From a checkpoint of a small transformer trained on Wikipedia: RMSNorm before each block, tied embeddings.
Each number is 500 + 25 x the weight over its row's rms, rounded and kept within 0 to 999. Layers, rows and columns count from 0. Numbers have three digits each. The size before them is the row's rms in percent of the matrix's.

# layer 11 MLP gate, 512x384, rms 0.126, rows 433-481, columns 96-191
096:505504500530463500552525502485476490506508505516486501514491510486504519476467468483503480517547508487504451466523530485449522489507547489523500502522478484532494537494478531507445561551483538520453496530510500438508518510545484521499503500513469499493507519484511461507496479479497495472
095:543504486534507501547510471545521498519443521472557508428503497456537491495502529511484504508530534510488480454501472507493473519526493523520543533481505492515547492503483484481484495495495510465481474506463511539503510440519575491502464438477552514530508524504538523503490490501488514485
102:521491522510545555470477531505503495536450516518477521513529527483425515543529489508522472489530489478488506575522507538551507497476511520511526481472440497495521475533559533470511486507540496509510498520482489471508476503489530496519536554487494470521436501507453495501541484517509479497
102:499471462497541492516485481544537440491471541487512454440481509494468544516456529474546477503521473488460518487515483490480458508500529521530501511470492558500513500512486528504493520496456502486512482502546482489465530531523513540524508512500490538474456482487527539523481507506495539495
115:509529527462497491500478513518480500470522525507527486485478496487528484538491502532540510511524498463484491522461490520513483491504453515476518482540512528500473547481442519499491551457477539521529498498528519488506491499550522490503508489538494486476521520506484503479532515484559543498
099:507490530526503510515496510467540446496512510489496500514497483557541509498442485490533499539512483547509470510519507537474486506524481476511494503497526462502492552522497465469500487509477474523487518521494486520511499527507449481507524516458462468553527500513526528463481480527489497518
095:504505498577534514469511533511492502520490512486502456515507476505431494513483526499479542508520527469451529481505532482500525531511489516497485489519479460528498509497550505498474480512480495494508514491494502477511493478457490505501440464465500531515469459509450525492499521481494489487
101:508500537522563506531532513507496486465454517459461487492483523458505500563513513503482489514475507485551499487507500502489521466457533501519481486477477470477523552470502575465501514511486472521487458472513505504512458524451521469506503517498506482480459504490492515528485527491529480486
098:526512471491475538511502486529520473484461473525512515483497508466526535524526473536488462495498465463497456493525498495523520516472493468484431440514492466483515434512455464500466526483530503490524485510503492492470520495527516461454497478492489513522478482457529522481504520461515519532
099:512494525478528524562475504482438464545468520524483515498500499478526522485495526502524492463481485498499518516508537481538567520494472490566502515509474490470512452520521504523517475488520528512454490471499502508512470471457487511528491457449505506459491509505502519492484490509495497530
094:476527501490459524481508475506438493513512493477556528459510510474472549474533464540490519460514526490516466483506492474515489528491489498504462487520496490485513524548523471491498518497561485464528532526515530476449514477491505506520438447472478533529527429504503480487507496439494493519
102:460492512496517499509477519464514510502490520500519506495481499508493429520480487504479475490517485545497456509481513529476477499454483493506518502498515511472495502528514494486466490479527488505534502523498509526484543540474520482471483526464464458496540493525519465544506465497473520488
102:471541500479515462480531500491527502508477549507493539539502517493543507545545540531507491496492513506490473535525542541497446438529478524499521435495470505465471511519509477501499496497525487515517501510505512488521486509501510474521500534528510484525478476552525509491476514494517455495
091:475479496523463433482446514527506520541492529481514487498503484521508508475473459554535505505506527522525493526508502490488452499481516490493488501490539520541491476520515509489474522474497522522492504460464512522496468496492484509450510499443515547476523475556532534534504471451496460530
098:517522473497541550488512474495510461571491461515507493472520463476479540500501502499507511497477460509438489502495456501482524531493491509502499490535526490485485480477477521513509502515505514498542483446461464512497528483452541486497499475450477490465514484517467479526520535504492506489
100:516452496459502498468499474518481516505527494504481455487504548506512551516514490545531489481483514488474531494480492519488479499466503488498538491492506494510482513495502536534481502508493505441529499503470481543527535453496513484517522465513509463487467444524499476496518507487525513457
098:531505533493552500488503550477463488499536488505484537485506537476517466450459483520512506494467482503467511481483497513490511495476498503461477440452502516494473486491490560534452516465481492490487513502501508485506530543511483473515501536528481535500496530474482504491480476510463482495
099:514515538514528466519548513511501484465464504502470516524513524500517454520535490527507478475551490530546503482523509460476498461487494490510491477551523499503525505478498522464466546488494509475509468542480489492498496517530454504482493511443494501517525501500457482502536494530515486510
102:525539523511519494522557443506517487483506445496474540537449510527514511496489469525514476526496474503510468474527484498489482505511475484494462498471492508516499485459467506456482474518544502459532478529540489473487496535526499490456487476463535510490498491490506539535518538505497519475
095:503546492511487516471519483514498522497529470464468489544472475516527508516469538485429506508484543507498485482516479463492503508539485472541500472530469520493496488523523481547482510479505547506483474505511494469496507463528516487494488445444535510487530527522468492510494483523496521469
106:502483482531507504510511509454486464526518484512504485445530478527432503507510501509448505471511530505530560515509464503518528530499489518513488448487531503455487509479554526495508483510481491536520525496482546538445479506493529490494467501517519486473487510542502547528467534512509456478
099:454474476498505479501508475513496535510511512507519474494494513586484496481528477558475520463483489491476516533470489471514515517489513497456501494526483457494502514484520502501438491454510546524492502488529507488553541490503469493493504497527493452507511517520509478483460482506476504471
104:505532479489490470541478509457477493476501531474495456493478530478552475509476519481512522490460465477520497456564494556530504514490529499515517516526485459466445486482538470510497517506448486514487509459496530483508480552497494535527499515496482518494512526478503521501500462483467506526
095:532489507524502502535482465489524523490499513525476486450505553524479506508447507501492495518489495538507486494524544498518515495439531516530435530528475528474486504488499511505463468500490487466478470503478486497459476498469494504475516540499524481467487481468534545502495495512496493476
098:538526494487498493470502503510525463526510466465520509514489429487490506508481512509494435507497474502507521467509508523528466483528492496500519462506501524515491448502562526520535485455598492465525490509512539488492513519535490492552512441472466464511534533498482520491519504466474478505
095:475507520507478491545450485537505539478505500496515494465497540431544522501504485489472456484502475480509476496491478468471556508528509517484531505488454519501502470488504503507474496497532472521485453475456467492532504485514465480508453472458494454540450525477510484468556497479485537481
103:463513497503523487492509500519480557511519497513516494485507444504482448519524487534481504522523433489487492472526526537511526479514504504521492501456473507494480536482461476498478505510511499508487516489503452492531496454454497497522501467507477487505499504523488509494517456507502481488
103:464438477526516530504505525532517481472475532502477458532508513460463509457538482468524499503504479486479473535526534491441485528498504527493531516504514529492509449461480542481495476539499505535515546490484506521509524470482524490505496538484509510473536527522512474477488523510488493505
092:496505499464505508520475485539523459512510536477546535543443494490483503506497506492514535526495551515510465465485503511480528494477498502468504515465468520474496503465492506519552481478517524484526507498542483511459478506525472513494476551511521467510518496456528490535505534501436506515
100:480508495506512505528539546557492480494524544494494527505478476490515508489501526484488529461478494503429489506480489481522476532482495480521441478508496507520521460531511487487511488509503450466499516520505502523482446492481523507505516481487538550485539508538507503502491475479503495497
096:462509505468530500513446479453526448482469516509491484518475518462497480458518520488508553456517511521483495511497491519483468462552498516507530503527508466516479504466565556506477466457497475482482472528518461510483481512549513497499522493481493510511520545495454454511498466514537513476
105:472471508530472514530479506449538508542513513483451501510529478533528482499474469445473474503473464516508502524495510477570493471493461507471523488485484497489487490504548494510506485539471504502451470445526482517491498499518464517413499507544514493516494539544506512489497508507493536497
104:524494468465486501499524492514479479538475501530484519549521492458465530555498492512476470459491498462526475462521493518471497511497509547522479473512462493537511557531499460482482514503499508489502480516507501505481480519512535495513503476505514501513518473504495515501539532556464527455
104:512506485511512503515495507479465497508519475496481511548510467455514474458473498510545489525518458451478493504542455473498486520471516474533549534502509490494468484512505482518493475491520538501492519477495505502529524498503531517512519475490466493503448553490499469509477462503540482471
107:453507473523465552510513510514490494571492500559495469479505539517517497482518480523529563468555505510504475494559552496496481499544492494468513499503498482553527519495493478503475495498526514498518520497469502475550477497483541489468510491447475523466487468498541475550481489496524488524
102:501466468484481456529494466450546447476544461464482474494459477503506472512473504497506477504507497507494492498470484518478507505504518522542485513551486474509521560494510472518445540529486479556553520531517524483484485490531533532492511472496516459489517502506530473531480522474522503508
099:460496506545506541477540473483486446470524509494480502509541516489520485482518485493464527487498512491504458528492529424494489481509507496469523503503496506520477547481480488500495483487515465499549521551482521487478536512529543511540494489521474471448581507488540504540487527550515503465
101:521502530532493539465523496510493487470511496472494518477465506517538504501505480527540539533506500477498483469514471525471484488508515503498531498543494533484502434542471486457478523522535511486489487507483517493545522502472481473502505509492442503476540511502511493488549511518487527491
098:478486539498504475483491473475572519486494511470504505509534476485510459494499533543539503503518482463500512500454487471512492500482525573517479480511484526509500491496472502550476500505528496429508512494527516503494550496501539464515483499469527458533516505509510481474514507521441469528
104:535462515517534464508459491489500471532502486485476480501492499470532473544471492510488499522498492504547517494494469519513488485477502489499531458488491513471522493504449489526455512513459478519526512535478497535531470510463493445478494502478458485472474508469536478470489506497524508497
105:527531438515570505503445488516491477469485521493524524539520512493491515511466456525508490470533526510492504478497474519516480513503483519491537544481479510442518494481501470474497474461479499487541457512502476526530496478490484474509474465468542492525527510497515512494491473505504525472
098:485515518481509509485465544496497530472479494551476486459510489545532482477526493502488478517515500485474477485484498488502508437472533469508472503524466520451505522493508469480501489470477491512540532516542563526467507487481546494517500516485485451517452502521524496533523516476551549505
102:489452518485497468518545442472508456493442484480471477494456514529524508476480531507472477494457455500541477477457507482487509508523499521495521460516486529473535529508451543484528482487495464503471487524501492486508499523521479525450515506457517477511510514509514493517478474445515498443
106:492483503502528523455497488453518515542503467515460481465485506475507470519541510501494472445500519482477507509535529501509433501480494529507470505547469533485483474484550485489512515485481458494514492495511509474505469492502499503474484516444514505490457503496523510517532517500523517473
101:500490518495539476535516513494475482499455502515506519529518448488549489492464511454495466516454460468506548508486480513529494509538461466517488484487469486505503543508548459503562464496528502502530506512481471552477530536490473516508569421471503492472489505552495466508474490488524501506
106:530520522508477482504490485470490500490499524534467512493495546505490457502482446478526496505496494511526531515490510501514550542507508440493566505502448510498517520487467499515474510533508489489511506514479519496481484455436471530507475509473492485507502533526521491442472470466506467479
100:524509490466497512500495547470492502516537503486512524500557476505484484493501497516513466495512513499497515471467505519521516431489466493558513459460505480516532507509494467502507518484509533459501492463477533524494460524516431469500514520493462514491475464460502559490521507526485464497
092:513511527484511526500514543505461497491490473534471497516499507500464487490501511519498506496475505498466511515544534494507500540501520492519489504529478480497504501470523480533516516467490496554517508467486487544484514479547542477520455474490556472531503516503481495500508451451500479492
099:486505532515513543472529489474451504514528499513494461520497539503497478519492495536515508476521485498490497496528472520475449523505522516516524523455523500527511522454479493488511482498506515475531472506557534541523499520543468485502543462480547479496519503502526499514525518502495516513
# layer 11 MLP up, 512x384, rms 0.135, rows 433-480, columns 96-191
093:510511479517490487487506485484511575476510500534476507542468560502472500502461463499494521496495472529528486495518515524483493537486511527532474548483497497514484503505498489492480484488512485477487498511527489456507472478540467546464487526492512486542523503531498491474517488507517470476
099:486514586496490449479488471508463567462506485491535524480544469481483494513483513533497512472450514498497502518523564472478502496480447490487524525519464532520510473516522502520513518491476507488501473484512495493495529469484496517470486523474516498501512508500527490487493440524491475524
101:525457463492491480466507520457492463491495538463492518502504477495501436520495513499469506468510486535533509476473505494504510462512473522455528485504548528442495460484522495511473476532512531446553474514516530532476505519476529458509487502505518521492490514499493488568491483527460528517
101:499494549499469495500505531512484450472489535541486515463522547472500481474489517468503493523457479544457493502523504485484470533505518502492456499442509517503491483474495470517518478540489486469489504495499462497511473531503469524472502489536534504492515476503474443473449470472516523533
109:519523520517456485483491491476497512508479530495478520512494498473477496494518528486489503460490510539503522475520513498560479447512525534500548542528549532516505516489499533490466515484487553520530481500489469495489523482512497512521486483499503493496544540520469516447486496522506490494
096:527532497492435472490496502513490497502543517540483474495475477491478507549485519490508524509507498513490508484483508496534495501525556477492507481485488512504488461504467503532512478452488498496472535481491494515490492518478516485470508503531484492505471559496505501455492469506522492469
096:497534493490484482533485495524513515502540559492502505497508488528528522520460469501501540522517486506509478517542513505486461534451512492498542497480432522518486502506488466515490490520499489485497482502487475522478457485485501499521501490544530497511450529470458516478516461515457501459
096:534512546501515502507476545454529507499485476513518478494539498492501513542482473500479505493431529493490510487500549510510542484516514489533498522513497515495486521556510493470492537478489550530500485480526488491531473464489508494501470510507547495536515483501453464519508518488506482513
100:495493486474491526485521469553529527479505477516498488472521491552502513537467494470537458488498498501490501533473512528534461480489489500535478516526531478518487489526491525465498543475472506535403535519511509507492455505528536499486490495528433468502513499468513466527446535523548504483
097:534516477513512491505461497504465489524512468551529495526525509482538546521499487492563495495467487447469545515491520501513497476471479507477496502471491497492518531528545500476497525510520532528503489510492481496490494496497486515516490507481499531515536512485551477501488475428489474520
097:450466467546549496506503508491445532493516510536464527538529492489494473501494527502478499476516450491520476500517483544496509491529512495558535511480501493501545498509501483520484504555444503511470522520537508546496534425495513465524507504490508502492484523501474539533470524493490495507
099:502506499470494478529507493535541503517500516539520464473502484484488458502455499483509493486521487481478506557476506540455522528466453507453556508496536502489484541523519551481484468502537463501531509508502514531497512510498465523530498501478479463503551518479478487526512541511557514523
098:534482488494427497506555517504494539507556514514514486528545528529512498510466473465462500513466518526498532489488505508513476493530510492512446540498468490495484541470507468475492496471496522481504487537487491449483510552543507495508486504501497509499533484509514501544501499517484530521
092:536489515507488505531537486461509472470509491487449501498513467472507489539513550506524514498530508496472480522492517535508465513503537459492468476528491497509509485507509525512482531506530434472500518475502502519518494494501490452492482528497502525508497526513516453462465541546498500498
099:550507460473512475472506474473464518515531513515493526564495514478501453483505478481497477506566502505508492540536551486535563499540463495479526518542480496496495501470506481497517468563513512558509514506501578484476530464506509488502498518484501501487516530523532519508497524528478479529
098:462508486522505480503512480486519498469531484514501488496497529490539457486520496462497511487527486495458501486552510521489492490486466510486494493500504460499507511460513518470489516493505480485496498495496509516493500529479482489526485480496532496514521516479501495504502436523494480437
094:517530475514496514459491505541470521509514475534498472486534474502515496505532520486500470530502478516466501504478547475476476460545492517499528504483489519540522479541455475488515543438528472493500536509498521469526524519529503499518509491499462504525500501514489496477486507519517481512
097:488465480508454494466509495488483480484459502527487465478497531506478506502523475517489508495526503490493507477469546444442509515513565559505478506461497468523518502458501561479505481469539512504511526485520500555504515512537561482483508497510502496534473440504498495513505485497482477490
100:497528530499518492502464520444509509513504499542532506491510536524499478456498491490525501513486487501491487456502544546541516492476503514472505529512482557482545489517429485518501508460476486492486505490550486546526496493470469527515524500492480535547551531519487496493535487462442529495
098:520491520558512475481465475515545510495505530560488457522467466503488520459482493486527510505512561513472512481492542536450467489515513479477477527514528468541491539500465503499513488525507488501506524511503492481464532509495493521512475541510510461485491534506501477491490527560501496487
104:499505512494521512514516513545485533471529474487523523489523521480487497492520525451512489498519499516542508468501498500508522482461505508513481488522489495517539479508449515550464483529553518494516513509485467486487526494523473506494480509485507488500468521551507468518489520520479509514
102:486479453518488506483467532515520513520472528492523493506527485502498509535489472503508522508503544478461494509524458509508462489496498475535530503499552521518510479479470527515522485506467460460484474459482452513508466538471519494541516483523485530482490512483469495492527497509499510512
103:504542555506495466499480517460506501519542510521525488499469446466502490485474500465497490493494483472491502538496448509516436509534528476533526559514529496527521516497511513491490475505434451460505500470491498440495511502459486525505464495505474496487481469523495487470514452544464515513
098:516490531496478523525498513486478475550490499464517500517513479489502517477465527473513508527505500491501472491494472545513489500526555523491451483504494522495520455527503503508542534451501518476494521503524500506482493532554529510491482476507490483487505469466493484450441525493556507461
102:469516524527529504540465541491490491488509521503529518535508528495462455466515516467515541488486530553486530504496489486463532489478531525509480498473543522482474477511525517481493518515540490467515475479479494458433462514451500506482475487477509517449513492493496498478467543492516514486
097:527491461487481497490492512528475475513525524512500454526519513516467482522505492454512527525483540474490499506490533502477516508521461552502549519485535500560517524490549535509504495546504524538537504462486475503528496476503493485500506511492522489546518481465496518500452484542538492515
099:486513484477525512518498493516508522518506525542529513532502483504514471527486507530458527518486534486503517534533546499475513462501508463514477500498465493455544481541535458514474473495508509531454473485499527520453524449497482460504466510465515490490498478473506481527521496513533483468
103:533514522486484501534486515477507494545479521505551454486493510491525513495509519484514496501482484474446528536517548521501483492492521477492456473541518499518480506497524548500525465516471545566489554533511487498502497445493505502511500576500498490480512516475515513480502532550478508489
094:529477478539506537539488507504517507530536509543511506503474510529468538472489491496525507540508457473484537494443526462481503512522539557496514501473455505484505480470473488514453503508498553484480510451474485506493500507493480507529511520476480471481495491504544498514525495494494528503
101:520513515476475498519568437530506478562496521479489481547507489521537459501506491456514485502548491457487505468492490480480515481489463538449496493493523491500548525484497509496459464485496517500484479527502516470507522521526470484525523528512510467526513508527472488482515514516517481493
103:446486495512469542475468519476487516511457463465543510522520524539499524504510518511475466468470471532497481486480504511501518533520518495501505502504507485492512493524556487492501534473493496508513489507502474453488454531522535502489526479472491515466483508506468503512481524474450513508
100:551478506496448505453533467511533534550486454502521512499491511469507506518492510528513491483537540467505515528483484478467481526475551501519512502485504515491545527538480503522513533463512455502480504546475476515508492507522537513533485521497528467471500500501506518497462508479538493474
102:470502490497542539498498493522494574480495480544487491496519526486541525504521458500500518464509496510521455484531477511570495515479556541495541482546509522517527476516477513528517467499528525536534534527541540519527506510522496487486507454488522494556542530531496471463483482534455506485
103:493514518496532499455501495512518546491471470486471484510490524513494474471514495486474538461517518511501526486541493544528528440512481538463511506570497465472491470509513467462509472498548482487495503523519485514462483469506506498495529462481524505492492505492493505504520480503471512506
102:467526493520491488470518515486454473501576471503466504450564500472563456539472459504474496515477511504508528515504513510526493521548502537518529439522457499501466506556513487498510524467513560526518501529500508495544462498503493485498507538462491513530506524487475493518556470511519487496
106:504527532513490509500462522516494495520471532519484516474497495506480495479485515521474546526558520499473444516495473499494496437486510500483505518514514512481527497498455521507498495498465480460511493505498515483530470439490459489465521501510480481457475502535486483474520483512510524493
097:545482433502507494471462491482467536527476505513507442509484508533479440498517478529528468524517500515492482472504518504464470548448525498542465499498504502525494480488518513510491523520534467526524484470506477505502535496483521483500499498456490533484483491499479505534509513520462451504
101:502503493418499482546560524528487495546498474532502502482526500487494513510525504492481463527482521500487545477496518474500514488574519526557478496462468518505543437488526489478514464510546506522523483509504497454501523549525480493483522513518484494483515504512528545485484490499470460453
102:491475488510496502533482475512481518473460472507484488471508511507458524488440489496518536487541519542485482523464483492493483523465493493487489497522526509486520481494528472499506545495433490476534525522507489474500524474497488519476483488515466514517492439489490490504438497482498498513
103:449597514556522498514476479545488534448531455453489474464485423535516492516499538524497470512506506468544547536530487495477472487478490478497536506481485523538488490490493485462470468492479485490518474491540541511467506511536497498524506518504491486462512464551505527489499470464494514509
099:534487522436572515529494517523478444501484483545499477483555485525533550450428523497463503514507506495508505543502478533521520530497540499495498500494472504490512517533528494480485463490487495499485518516514495494496486505500503497509475489474479500517473511489531522446529471504562519522
098:507475469510530473473470505475501515469452489505519518496478473515513494462518503495529545492501486483507521524494524491499471445458509472508502510504459515462506493463515491538483489482511507443521517504509558569499501484509542488517460500482488482495530457482521529499499488519523512507
101:454470495463497509523513472536471498483504507513484527515494505529557471460496529548437515478529484532520507463491505520450511551498475483502483496485483510535520496500477495480510490467484489482527460469513499485531502506510452475511496492502499503504516529511516531512497505503509515489
105:506509475504543452558533489475469522482508528485523500542469551495497482482479527498507518479480534489496502508505499478537497541489500500443497527524475495527462508475474540469518492485531493488541508523499506506503505497508509509467493511520532528524422517479487517501540476467448541533
096:504520512496548541469531462518489491468505499526509519498533514477509488533514495505496508474476534497477513497488527545515505505486511557506490506495500491545489492498513503538496513505499547507507505497508483506516539500489519511510498555504495544513493534535523519522517468462525520451
099:518460577505470522499511485515513470513503482505534504535526533511487506528502507500493482489471528491476482539480479521525530495485488481541519479466514491505514528515514541504504510500517472503513514508471474479492498441482522524533483492473507501550513515511465492537482509481520514484
102:540482503496514527493472455493472505470469457509501470538512512534489544515486542496420531469520544469452479502545474488529528525530512488473496537481484528516460478498495526456531450515500533507495526540503533487513460485464539515474466501479487491493526511520482469514470451532482539520
101:529458499494495483483521496466471537518529494481492495511508502488492486511494497498516483496509462513549491515506519554490472520469459491483495519525485516501503483453508510502542482491470521504536492497534483519529508500508491530512491517520574534504471515511474541488477487504491510507
# layer 11 MLP down (transposed), 512x384, rms 0.13, rows 433-480, columns 96-191
097:477473476510502488456498476519489498540503492555517494527505490517516475481498528501480542522490450500503539484538475496470495502486515563503514464510487462432495543506535487522525479458499546455492548489455508471510453507559490518501477492459492468533488522516499475500507513484519513486
100:518537474537527491478510502478480487510523502496540539498524489545517533489452532507467521512510526527495545494437532497516536535495492493522508509506511501481533498481473539512466477504520518476472499487528492467479471542520456513474462494490503509529473513474492479505484444477483537493
100:511515488526505513444507522516488459497491472509487475516490514500459498515545477512593529470465521515549460466515488497474489496540514545456529544516551452509492526466490490510483535425507523497483482494487487489482503521490504523486477565485528545475506522542525528512502531531515476503
102:550511495496542534469513470507483459486505534535532518464518472502506501473502503510510500491468477518525493456506529488523499522559512478493511458474519479488479504487505460505508510490535503486511509506535494548500526498501480538505566546500499509526505492505491543541469479492485455469
095:528504521514504497508514484512527523526496536475481517503491495469526473521486490527482516492542462506492507544485528462505506504484546556514518521444484487490472463483501501537526488505488447466484473514512447481526472536484475485502510510506462501543519498470449459508485493505503505494
098:487497470495505510520476513450470509493523495510520483518534429500459487534558507503512517463490495488489521501488486551481520522466481462484520524469528528531488477466502488488514462484501510485520532507541477490537518470468565525528527534476488511506497516511498493470494496490501492531
097:493523503477501490510474531518520526549466499494461507516502470503512497521479496522522521496466467458532480500510542507495480561496500495545503499478468489510459487467496509491495521465474503493490494516489504509502531500487509495512478500452515474520488449513493488500521536512520495520
101:510468512474520509499451500491507504538489511521493514515536496488542530517502496497510485510509494515512478463506521517504525506518494488467580478543504527495538524518564497517509501479478477489565541510504471468511544496496535519477501534507510558522486495505432487479501488514498485505
100:485489512481495480536502464508517502539514528493468505538488501514509496524536495511490545488496482517482532499528472487544472471501478518485479531519498506515497504488463475504529524460527459490524543505477523496502476468488496478510499493508487507508538496517464510529507504485452486531
096:469517485492514468489520542465535498484463508523494490490472477481487522511488533525504500505490527500523494500464473456465527533530489491502516502525502516459465519492501474555446498470501509532527501567472462544472495504503499506461498481503457528525488486494492496475511473474508465501
097:479514496492484474516514504472485512526488498492426535487483516496491545511529498489438565411502527485517528510473509538473534525468502499569496512494513509499521463501540516500511514497507541472505522470501483529492505485451510547542466493500496430493489489510510472511532495501516535525
100:534510487480489488493540509534499485455523502474500530476528509543469461526466503533503473543538516495485529514505518504502544522481512560468470468494525532466508519546462522464523501489485449511501486509473495491505489550510496482478554466503501505547520453517512497523510483476512504515
100:550471519511552494510501502573495537524501514477540493482509463510497521489523474500510483529492481497465514502461501498470484494533513522511490507484552489516498529512516507529529507513527491501524473460488493561475511451492514532476492536515448480522455512490521497493471496481478500517
100:526508507518420507482535520484533543507470500519466514507498515516461485461487505511527508527525496509494535514528477494513482446492508513445509492529504516496505481560496478527524504509506501494467524525500530483495539499437515499457502510501501482522484508487515473508487486544472484511
106:524504502493473496488473487493522456487484535513518462496519509533496505499483465469528519515483505483501495491526501471475468468484505475561496480508518451523500535477518480491483487487472501516494494512479484513454515447514497483501538508509518504512514540497476481464458487499520484473
104:481485526497532530480490503472510460512471551534549499470510478500506451516508512482515533466498505468502481518508518533508484458491496495490493484534497493438530470508497518497495478491463519511482533498500489544474496491494471469474472529536510517476523518529493484457522506471566540526
090:487491494492525498482509502462500490502468523543508513530465502525503480534502515490480527521473521466499530475513489536473480497492530525477485535464481504537493475449481446477569491474464527506511511487514495463507463514523471563490529515486509558475475455553490463454495526521513523540
102:497510551502463495487550501505514502470549509516475494488513479565519448488504509537487507518452468499471533502520543482482579486497500473493498509492522488491466483500517499539486481544472480495473474510487494473464457498508490513478468496479504516472526512524515481537468478505490517474
099:495540540512486530500493478571444504488511562523508528477460495565483469511502544500512485472519509491511538500526503494521520505538478497507489519528501494510512463489545537529488499498488501475506509489552530543483493439465510492487491529564511501513489488520439487450529546503486482480
099:456468505500565497515486502528470510497477490503487512500502471545499494474525523505506516538517491497466548481498484486516558477494505500487508486480539507502498536494515528490534500444507446488467515501473544514500520513486452496553524485536499513458534527479522496547482496488509546535
104:489488494501570463514482480473494509497514495516501483524454482501498486488488498454454492501498493489522535480489468499483445520442493491499503509505476514528500461551486508525546512529481497518505468499485473507489492543517539491503509465511507502498494504521425499514483500499453462491
106:489493498515489529513481522502536499551493504489487524473472551455444509524501501495499475479491456535517454474507488521470481458469499482516513491503513537507522517494507481503517534501494446502477522492497487531457517484459508500517508472483550506533503504540519494557490477493533527503
097:488552494512536517476487491413482473486483517486510515479515485534500459543462531503505497531504521448476484526486507510507482550490502511515495536521516501490523551485490473504475552479464502488441505474522547509472500544481504476545553466517514488469465548500525479504472477532487531547
093:497472495460518466499496508491459510477453510513498566473474521455524483505487535533487510500506520572465497475474524487502514519514490509500432528488486451497482499532466487497497518506532520473509492548497538509546521477477484488482491550480492480451503502553503517479501492482500553494
092:499498491507421525492522482509469484471545445456542482495523511526514454522508469496514500486517504527468501515473514467469514457471512504491509499514500524471468507476472522532536522543521531495546525484513511464498486482493512475507518518438511489485504514488483487540507479503501476495
100:501500482514479499526506490520507528507502474544511509477527475527494499453517503471523480499530477496532502478513487508517498473474497474508508490461517533552525513502473519504485496503505489534505529499485525474497515545531527490482439452484452520476530509468430500481532446540479512491
103:461543505551538499520518494502525517537455516496554495478490449478467514513450519538478516533480456506505485490541489511505540461475484492472486476544517528471472485466499481495501460481499514505466518485494505463498519502533496502523530523514498511531477510487511536493502472465524508488
107:530484519535533516512516534484524466504476497485517491527510498549562502476503534494499465515474488476500524553523514529471486487498460498475509463491530480488479473487508513510512507473487497531530516509506523512483479545509493521504504465476515494519505528561532532457511517518479502526
094:487513457491552522503502519525497515492499575504470479519447497501495507544514498519476508444492500524482506543470519481521481506481466525503488513522506547507512437535504511486465518486497508495521541508501483547538508520479507517520440567519524479468504504532570499497539515543546528453
098:491440504500505492485458539494505528510502511445508518501518501471489550505492524500494491533487468507534488457479509503495506481498450491473501476513516522496482505481514515524445491460505507561486499520487489500532529489507533513534531527504514541565501481510522526491449537509492537507
100:489516559548557501466508561519520476534504520459484489493506451482493468488456464498503528527495500521454483471499498552500463494515530496519527525520504516472497450542525475476479514510504497530520468501502486508504520519500542497494443476507495519458485528527533513557511547496504496500
101:539486521520501527492580465458515568510508476460494503489476519472492470483472463504477501516466497522531493479468483490492554475467499469523492502499509489470484502528541491511528461481515490452498497528461498504535420503507514516517508485507505463538473541471529508510506472476527478488
100:451470478525509466510477514512500457510496499527486514525519475478518483506533507538489446459539543486499547463480516485483541550469470518507496502475546531517495497519494533501533485495498471508501479470503520569467474533506494487536470491489516491502483481518498494517504514447470527487
104:435527538494469498464451519524498535494530523512482514464458484503496499491498521464479559508506517503487547491520449484518537533475504499503496499491541460517476477493512477530512507496454487547500472494474470527527475471479534477518479481497513508478490489523502527499494534514485510487
097:473506499491506505483517548470475494452488440500485509508520495494497487505473461468500533476528535492532492506451464479501485510503469442487514504509508512540489498496507539527458508515490526495472472494489550526515499502518477544451501475430494513488484503509488533489487494461495491455
109:484534515483555485514482503493497494492477511507502515460510485477508528541450487493472547467482499533508488500528499493495493528511507479493530490452469475515524478509447518532496547526501473516456503488464521502534490417534505495492514504482494464481508523551452556540496503516502482544
098:493462481491427528485525518515465480476494458455508493513486497485479535517472523528459520533457500475496501482433500453500500547474497485495524514492459506509525446463461478494537512486490451490487462497483522519507517483515484545519517491515472525549459487491454490507498461497458480483
100:514487504558461537485523470512549476488509483528486522489517483545474528482486460460494494529546490467539481466507502539516500483480507505475503504503525503563515480491476469521481532544490508509474456506514526540530488482508534463496460478489491512526482490513531496484464507478490460446
103:487469466523497530528549484480513529514441485519542530475515535493531472471516477465499496518508515508513471460473498550505509505507527512513533493488494507507478513525471538467466489498516493451512487480493517473506549469536536473500490497511480528533516503497485517506523523521520541526
106:485495501489494527469500533501456458442508475540494503484479512507438533496503503471464490493531497463495511509508539498489465541486447469509509491482519492481506454496497553464524515566519490502503506509548497494521490543479484461541492523525494448478472511511506502468516469498527477484
100:477492504458567480517493512493524516528435511496498494522479506508486488498507564507505532572519497487475541536471511483506517448479488499519508523502494508512476504503510485499491543517529483513509494510508486566493462502511489470461512458468484545485505495498483510488493493488521462501
101:481528459479514520497504497453476563460533492510499512501535465467515478469547496479490508488471492491495505525535478520491494540499520505523509488505528497493494456495503502494504507532478507533515466499514508485445512501480519483531457510535477497484500508481468490475509493504477469501
101:534470504511485499527506504495484503495496478478480479526466501518524481519449532537540520536489474513493552503459540468525486573495486516470497467500474491495480507521458467476509468479499540532466462559522462506472481464528504482478479481458547497466471490496483529475468536506484470487
103:500539489505426533513473487515468526458479517525465496475477515498492516486486524537486521479474510475520512480459539506507500465496502505496515518493505478513512470492489511458548493496511501509494429462537497487529535532516496493533452534484477528452471489490518559501492464517500521474
096:488486519465452513476502490513530486483482481527515489467466548455508502480493529505492510467512490543484522460565469484506466462505528489480480512481497509478550472455517461508548506489521449489520522473517499530518477474499494519520494487519490535502523464507491500505516544497491501488
101:519494467485502508453516486498468496484485469488499491457471487508493515504505502471496503524484499507485493459500476455492485455471543562465462498515518511528491485529486496513519517503507493478508478529525453533516514493526491502457499485533453507455510488504521513524528526481494516486
104:481488483481480482514542447490484509431512510457519489513518531526489486509496497492489468521493488521505441511500458449530505501482528515497509510503488499496432481497479489523474485525496522569517502502497477523504470483510507478504489511506545448507440505484511464517532488490551501530
101:565476507479494483494514460515524508485484463488500500525495483511496526478500502511513534513502507526511467462485513490486523522515508508506528466441460449507446492567512495501499494500490501548500495492547494472528485537517493526467526485477532551512508481534480497468491518560530499506